Weights of a small GPT-style language model, trained from scratch on English Wikipedia: 1410M tokens.
Each number is 128 + 24 x the weight over the matrix's rms, rounded and kept within 0 to 255. Layers, rows and columns count from 0. Numbers have three digits each.

# layer 6 MLP up, 1280x320, rms 0.23, rows 929-1024, columns 32-63
104140113100137152112127154184124106118124131125061166126117089155117172120099165157137134105089
144143148092104165156122125142110124134106158108094136067081093102099098088152151148143112110124
094081138097093172112116098141109134106151121163138131132129070159110124141122127145140117106154
166139133196104189154145179130098131094100139109121115128136110122127101205174150133129120103121
135168120143150110156128162166189139130137177125116167158122129112143150079173131090120118117129
127128171109158127117152180103111114129109137111158128116087143146140127142081134096135122111125
136165093085137145171099120128086134135135159154167127099097144162110126134110113115170161092141
096077125125113147133123139109148151141131136105117125080118141143178160077155119064173177085145
146128109137155121130112135164089146154102160133132122141117111131203103149157138132135086040141
118135135148069163137131139136168130153108126115141132169104141171120095121130097129083139152129
145160155150153124129115148153131166111093111116128171165106129165097095136139070137141152156130
177142099083133166134130137113138071152113100103142126104143126106147102130119138134142155132141
141116098153118127120138143125109105110137189131127126143135137129158135139131158167130079133121
147130148131107147156118096156141130135136111119169145110087137157129168095149133110137118058182
117202108120116116168130164116093153164122136144116172107123101095133168168082142115115128077145
096122113124096134159117140107123143101124135117138119095099150185075121161141106121127094109112
145087179162147136128122121156143138115104144105138098115166106095173142124150156148119101118130
145153124107105150082130109180108115112129068123183092094159126119118114117081149089131137138167
119175186148113124114106088124107134137104124109098144135117128110165150082097128120134145094142
102114152078122112159141107118180153146154133090145137142141115117145158131121124142105151128130
108117118164102186138156110140129054153150104160145143144129087095123148184147121099083091162142
125115153139066150103148137133096174115091133142139132142127152132119163127128078162074150071150
116155143123121129116128167159099088130093154138157156181095113138117131118102165148143143158157
110120125103146131097148140177191141111093095125108130113118101178136112088147127093116087077172
140123115155125149118108098150137158133131102117160120157128121138145096105093128131127135106135
125163136069104117132131159114158174148116111124136159115090166136152124142120109160087089127137
120173099121120124140155132106099129141183129108146120164110135110134101158145119096115136124141
119142101087146111072147100084111143137119108125122144139121116159155141131085131085129163141157
137116167111159162060123110124163141106180119139143115179132120120128127150103121095140157098146
140096135156110108153170139123124119113095110128128142126125120116130132172122170124136114148151
083108101128108108126152114123159128134122175088102096152140109145133152066133151140124164133133
131126191135091128145129105139111124106128139147084129108116122108178097109128102124108125117097
152123129113182165133130138132108106141109119058130088115120146118141135104144185133183142143092
171123113112133103089134154126115126140127154116115133120152136123079146173148075075131140155136
142133118115130111154124114120119128147142095142127106142100155118081148169184124131092131134121
129122117107135167118112127119177107073104096116138158125121127089115117152109093106144130193104
127153110114094113126113103141128115124140102132160192094074109188100144086130102149120119100150
129133156103118176148132126163110126127117196130151132148104130147150141138142117134132118120138
128125097127137161138132126099146159153133102094116168149126122120109166095105141143094137159129
116139137138098132132103088120151115142150120098147160118091149141144140183133151095131164103093
114094103112175108117158123145151162136183171090139096104126122115128131182097110164149128104115
118124141176102136082117163128115144143142178152151129174175117150111152080155112112140142123151
105113085118125204130129185123140131107141121124089145123123084120130145113120145118128112144163
166119153129155101132078156112133117130131188139166142144116160153098123144145089149110113092123
143149159130095132114130122156116143092140145116137186125184145101156137152164139124152113086159
092116161094107130131090068120149160179149159102110112150115141119144147129103107124145095116125
113119153117165161145095159104073157107147094159153093137146127104149152127150117165136120114133
095131152122102115106101156115134157142134163148140172095122117125165124113142096144104149102104
144115137087099077134080123137140144129109082124164128110088124130111135148097189155129095089094
110123139162094133144136194165123128105098112124134134120098154138112122151049169172137109129169
114087121153150127125112096099134140112130061101118113135136187102137138120145090108148118116125
162162171105102118112115158122095141144127093129128095106121122100157133144142156101124144100120
144151123148135149159130115123143153159138146104080116159132105109152092109118145135178143040129
141149100156075134129097113088091124164091119091088150123171155080120108085172153108135147132117
184112118116083116112116109161160148175099144135119144092121129124110140131104120146133100140154
085135146108130182142082142171146106115077147110094150115135143089145150168168090149126123088115
104112108115137179100133143116143140147138138164156130199088181164099114169135115120169083174101
109129090129169130150162118125154131115159065105110182108141146140164111142151169117152129103147
085135132146152122138120073128164084141106150114098120111159117120120114167162155142110124188187
136092133155119184102132185122136132118066177144127113146062121131145151124149155099144150143128
124133123144139124126134137115121117095118156135131096119121160113113110157136130176132078108138
155162116136137118191053123114131098127156118144139117153093148088125094078136143127107139096137
162133125107124122185143135134108126092167165124112104134106141102137156133118125138117129068098
105123122111144196144121123137095132094134117071100156148109130157112108111148096136125149076106
130127116119136109111131098119127097144130089127106102094131135127143110120106159165107112127124
120172103112140134102075124166131153119146188101124123107102138097094134127133112152080129134111
114182145087121161154102131133156117106134135117132152126119133139108094175100160112095162095170
130132145126121131137084113143115094133120087121116137170131129145141073119123085099088135144141
117139187160113131147099153125065077146092125109113122152097172133185190114155139118098125074124
131094115097132135104114145119111115189103119149106155127106137100131138115093153188097130191109
119125126097185095118118131142120091133102095079155120138124139125159078121156120124085130119171
155165165089151123138110100138122130127153143112093124137118127151132108153148143157156080117142
143110135113129138101143092168153135124139153110159099137145145181135133094151096105115122159161
089140130168151128110110166132143128155161112123133131102125090132119139114107093137116145128188
127135123101149140165089100159113144128108154156130158125166115124169118082092120111106120060117
099097135129130189138158096138136147170141128142101096161159112149138171145127107155100121198123
106125162096120172111118132109104125071118091153145126177138116103109146088125124113113139117160
128092125155123113124081146078122092105138140107130141171168131141112106116167089122132130100101
160154132162116091150118114100125128142129098129114124092127149169105144124134132112121131086160
109167134122126158143103167132162138076097188089151146135142153123155146115161107088169091140115
090122167108151126145112157123115144126123144129146087100117114142145125162137116149110120129126
101152130153144155141113104115120171104146110140080095123148132156145158123120143148099137146138
096119114118116132108119127147105157103146164084159157159159112112137129146115077123131116094095
137152137109107138104144130112103148073116070141142150143173144132113150110125104141138114121176
071130150106097105142169143111130133103115134162167142176093132143135144128150150137124155090135
114148117155143093145141168133110137152108172134096131091137137175137133126144100080123121154120
095204122124137107083118111088101109098129115123137133054127110075116126113122120116126122134136
074115131124117147108128135148107158126158149133135132192132119139149152135163171123111122124114
168140166112127121131106132183175103118124066110112115132107075104170155131155127110134118105096
120123160132092123129104079162084122122139156128173099117110131174073104162136096144116140133119
102187121133143079070138109113126094097183148108134107121128172126116187189101160112118181057148
133109138110118142117134128150134118118155087081139140134106132144095131152153156127107117113100
161131126129135116109137116133136126146145088143102111136119154139137125109109115130110146145129
151171123114104124127093111102153188119150094127120124120139098123133141128068135137146119088105
084125101122123140115144135121143108095172155074119137084121120129127137134144128122125108105170
124143137141161108101095197084161153141146130129156142103093138124118133099158158132113142111118
# layer 6 MLP down (transposed), 1280x320, rms 0.109, rows 929-1024, columns 32-63
128140114108171128137107140120075112146109115121133123118095106125105088163119092121134102140139
168166084107145133139075132126105161156112135159151125118139143121148138139089113119165159161143
141090101100125102118141126156109116145126134124091108146170116079139115133172172166115118125149
175108147149163129182104160130087088173117144136118132086181108144146153137117120164110128129140
158082103102113147144081115121125138129114114138119139182146083164135131173131109079132072135147
133120162125146121106126137113124095119147075091145161128129129114162117146158121139137121135103
164121146164133115159123098121119129118143132155100083112132148147172113147112130130099147104124
080072102175137130140141109130111103100118132129123116147132118107157160117148070127150121137116
117127132133130162094139152125158119111134112111099134110143130128065127123116104129129161140106
111120080133159117155105156115134124126126153098108132127133134134130165138137140101150129050130
149124116180102119138129138104106094153138129171102143136174139167157135098144119079128122118129
098116157132103128108149138099153141097090123113085166132134142141080187117144175084135146147098
117156158120135158118127163147103118130114093164116164146121123121136138129112125136156149124121
103135113164167130138108101131140122063132102228106086123124150170124124144153136102148122057177
148100139118136180105134139112125085146112123138114119165177105142163073078117137142138124085137
112174172131122143154128151129106154125083146099121129130149121098097122194124116148123090174136
104119138126090128128091138150131123131143160131111170130119131132141106079143069122175120108155
153072123111141105107070150150109145114161119115174126168132113123091132095116145131150139132111
145144163135143074115145130119134137112155091098117091124143121098159097142118158119140161113095
142135152125137111159193100139132122154114087124134136140163170127100101081148140160142140165170
201120145137128142121135106106144140070143119103129153133108135120140122146136148147119105109101
127125108141109109104112131148152106121099087125140095150114119134143132130161136136124126168124
120109123112151117108111110151128121143108083154129146163163136166100118079113171127148130126085
120090101144136113077102090118152110118147167165146064134169132123092112177120141133139136074065
162133100117120139112148107129128153149119146121162146116149133146160132118112157117146126122138
091127087189126177169122082116136123139110108167122123117138136151116135091077126126127135074122
142109112153130131080154139133125132170146091138135115193119135163137106135122144138114108130107
117167114126148116172133142096131117175136141132143181099098133104136131129131102120158114138149
094096133136148124140125113095104093141154146159136098146180127133072121133125087131114115084159
139118115119130157103128175092112114152154133159179091117152121162131140149112112125105162160114
114156146166140125114144115112065140139121126140126101101142120136146155116140120131136122085048
136121092097108098146136137131117131131143108158124147146123126136158105160117147131074129100136
128107153171118080097100104134138113113146113163161138104137161157147167173140152148145081087133
109136111131170162109142132133110120138118130140183128120134130141127155108105145139111108132113
128098132115128141121141136115113148107112105132169134135143099140159121151147101109147125142112
139106128120125107121127111155131154121114136120141132137158172146107134094150141114142119073094
165088086125106113155132086096125173114118129118116126172142100141110115142117124105132158112119
092072104135140157121133135109124127097129161148123099117127148155113088101136135137155132170119
143130144098135117171105108081139163153107109149120127100146125118079128141123096120133140133129
091103130105089122134113157107117152085078141132051145151128110117119067115122172120113122158124
138150146127152141144156132142113090128137128127103109099129151097162153081136158116111113123179
122116103143137117095130103132155148105157101150150167120188148151076114138112128152124103144135
108121155133124141159112112131098130123111142121175156157133117124128128114122135140143083102134
142155171135171162146149153085093120121088191124124140116113174080171122127104125138084103100118
124147093137141109172170133139121132152140120095110111106059105142174135139147114138127114152118
102145129097101119150131136162102096133145116090111147105112165088101147110090159111133119141166
140100153086146157151116078109071131157122170135147148160135112115097121107154138132154141091131
110134127173104156156129121109137144112124134128090160143177100140140129162112160152147133155163
161155156142118130126156117111112116147108129150125137141135125130098064093111088124113095147121
163137138164110107087108144121145156064108080143127117157197174127126110087135175120136119129091
180143109075099134128157119168164108153132144096076120128143144132145121147103101121118108093134
147137127138099135113116121123125109130143177139117118168118159172120125092153109122134158150155
154106098112172109146163094112167140130144160113147095092112133137109128135157159111096150057097
094133096128132149136103148161113114131124136175119130127126129123161149128082136096104129171130
073156100105141125099118138106134136123131134160128129139139120113100127162142061126103120125145
113125123160134126116158118114117147098092159159173142146126079116138172125146106150108147096140
115123136158102096151170138126129126113120140120167123134169171060138107123140136151096138089114
136130108134123069117158123141128118117099120139098088124133158165118142138148137124142140084142
148091168169128118128092074160126113107140160125183143190117097108065112156137108125109164136153
128139148126082108173129098127133062130147112105124163137155133126127101132096136127119100121063
110121130133128120192126128119191125115107159097116128156142127110155131133124092119102125079131
132104107171134165129126172097160111171136150145098081114126138160131163154114149178140118100146
114134145172137157118129136142133122156129140136078133127138153149121120097128159142121099103113
121090118147088131103101125158127114095139105100095101157116132161120082166136123142137129115097
128136158135105142108114158121124123122136136126155142163131138125139153129140117119124136131110
139115117131180117141146150116157103169105144132141116146105172119136103084122161138095143106136
113142127151114111125163119129133158103141113097106107125138134129114082166144110144146098160143
115156129106125084073155129100124159122140131138136076129169111128076139158125111186132126111107
102075138100135148110136091131086176092145089163144107106102114117106142151131117120099128086118
120103131108127163149141089154140121115136156150185142114106131120130130134127106145119101130098
134123126150135126129135144106119100094146134155142142139112143143140161149122095143126103114091
149173157145134088149131096107087145146165104093110110145127152133150089174063121128185113145129
130173130103127099153131116133091146151137130109122103175112134115114118085141134133111131138149
150121085161167109140161138133118112099137079146153101093158089148138128126134144140124134140110
105080153126107114135135094124129115122154074186109111137099136164089114140108155152128170125094
141079150115153139179108129140116153167165175111142105167126168138108094127108079123095124126111
157147133102167139138154106103118120096141151179071115182186142152148129137120113142113099158117
158124172135117160146126147109135077132146102131132109071094142133104146189137156164145077115145
175086149130104138121116134101120138201129167146130091099130123108121128126104090127145146130099
136090119068132184101128151196081078154142136136166129093137132173174164137128140132130154140154
169140131133117097092118086139127119121123130147157126114095154175083129103166121121186110140113
114143158131060096154138137143105135142113109119094140122131164147139122103141136123107140128086
166101081105180120157162157108123132171159128117119156127160157117091103129126103123118110154140
165148150112098129110092116159134161126106071101120184179133137130134161187089123115125088121121
121146137135093110121132168129123108121098113123142139148126148116128114114127130138129121108116
113101129123150123122159091145120145099152135118118101119142158116128091136132123135157144083152
100130124116134163131141098163117094079149143108113089140114134095104179155070139157160179123124
101177116139123073119114116161111107089140137148153150089141131152087109115116133130119116174088
117117131130136157104152140124151125154107139124113128127142158173138111146147100144146097111158
074115119104153155122117136103140121115135118147105118103114052098133106154145111091171149109119
103141146154186138146162151087164138135108128168123110175130165141110127153087118138136150128069
097161164155131145141159114134136126129168144107116118152153131151149106149108113153115172120119
115115135129131178128114142109118100122133146127134167119132103095104122109110137110160139115134
128106096109156131097126095144112065144081100149135136115116123125118127159120072116159107144108
156113132121134110105099127144166135184085140165159130158127127135127114110123144127141171164132
154087126116118132095133103138160145116144129132133128119128142078117093097175153153167168105112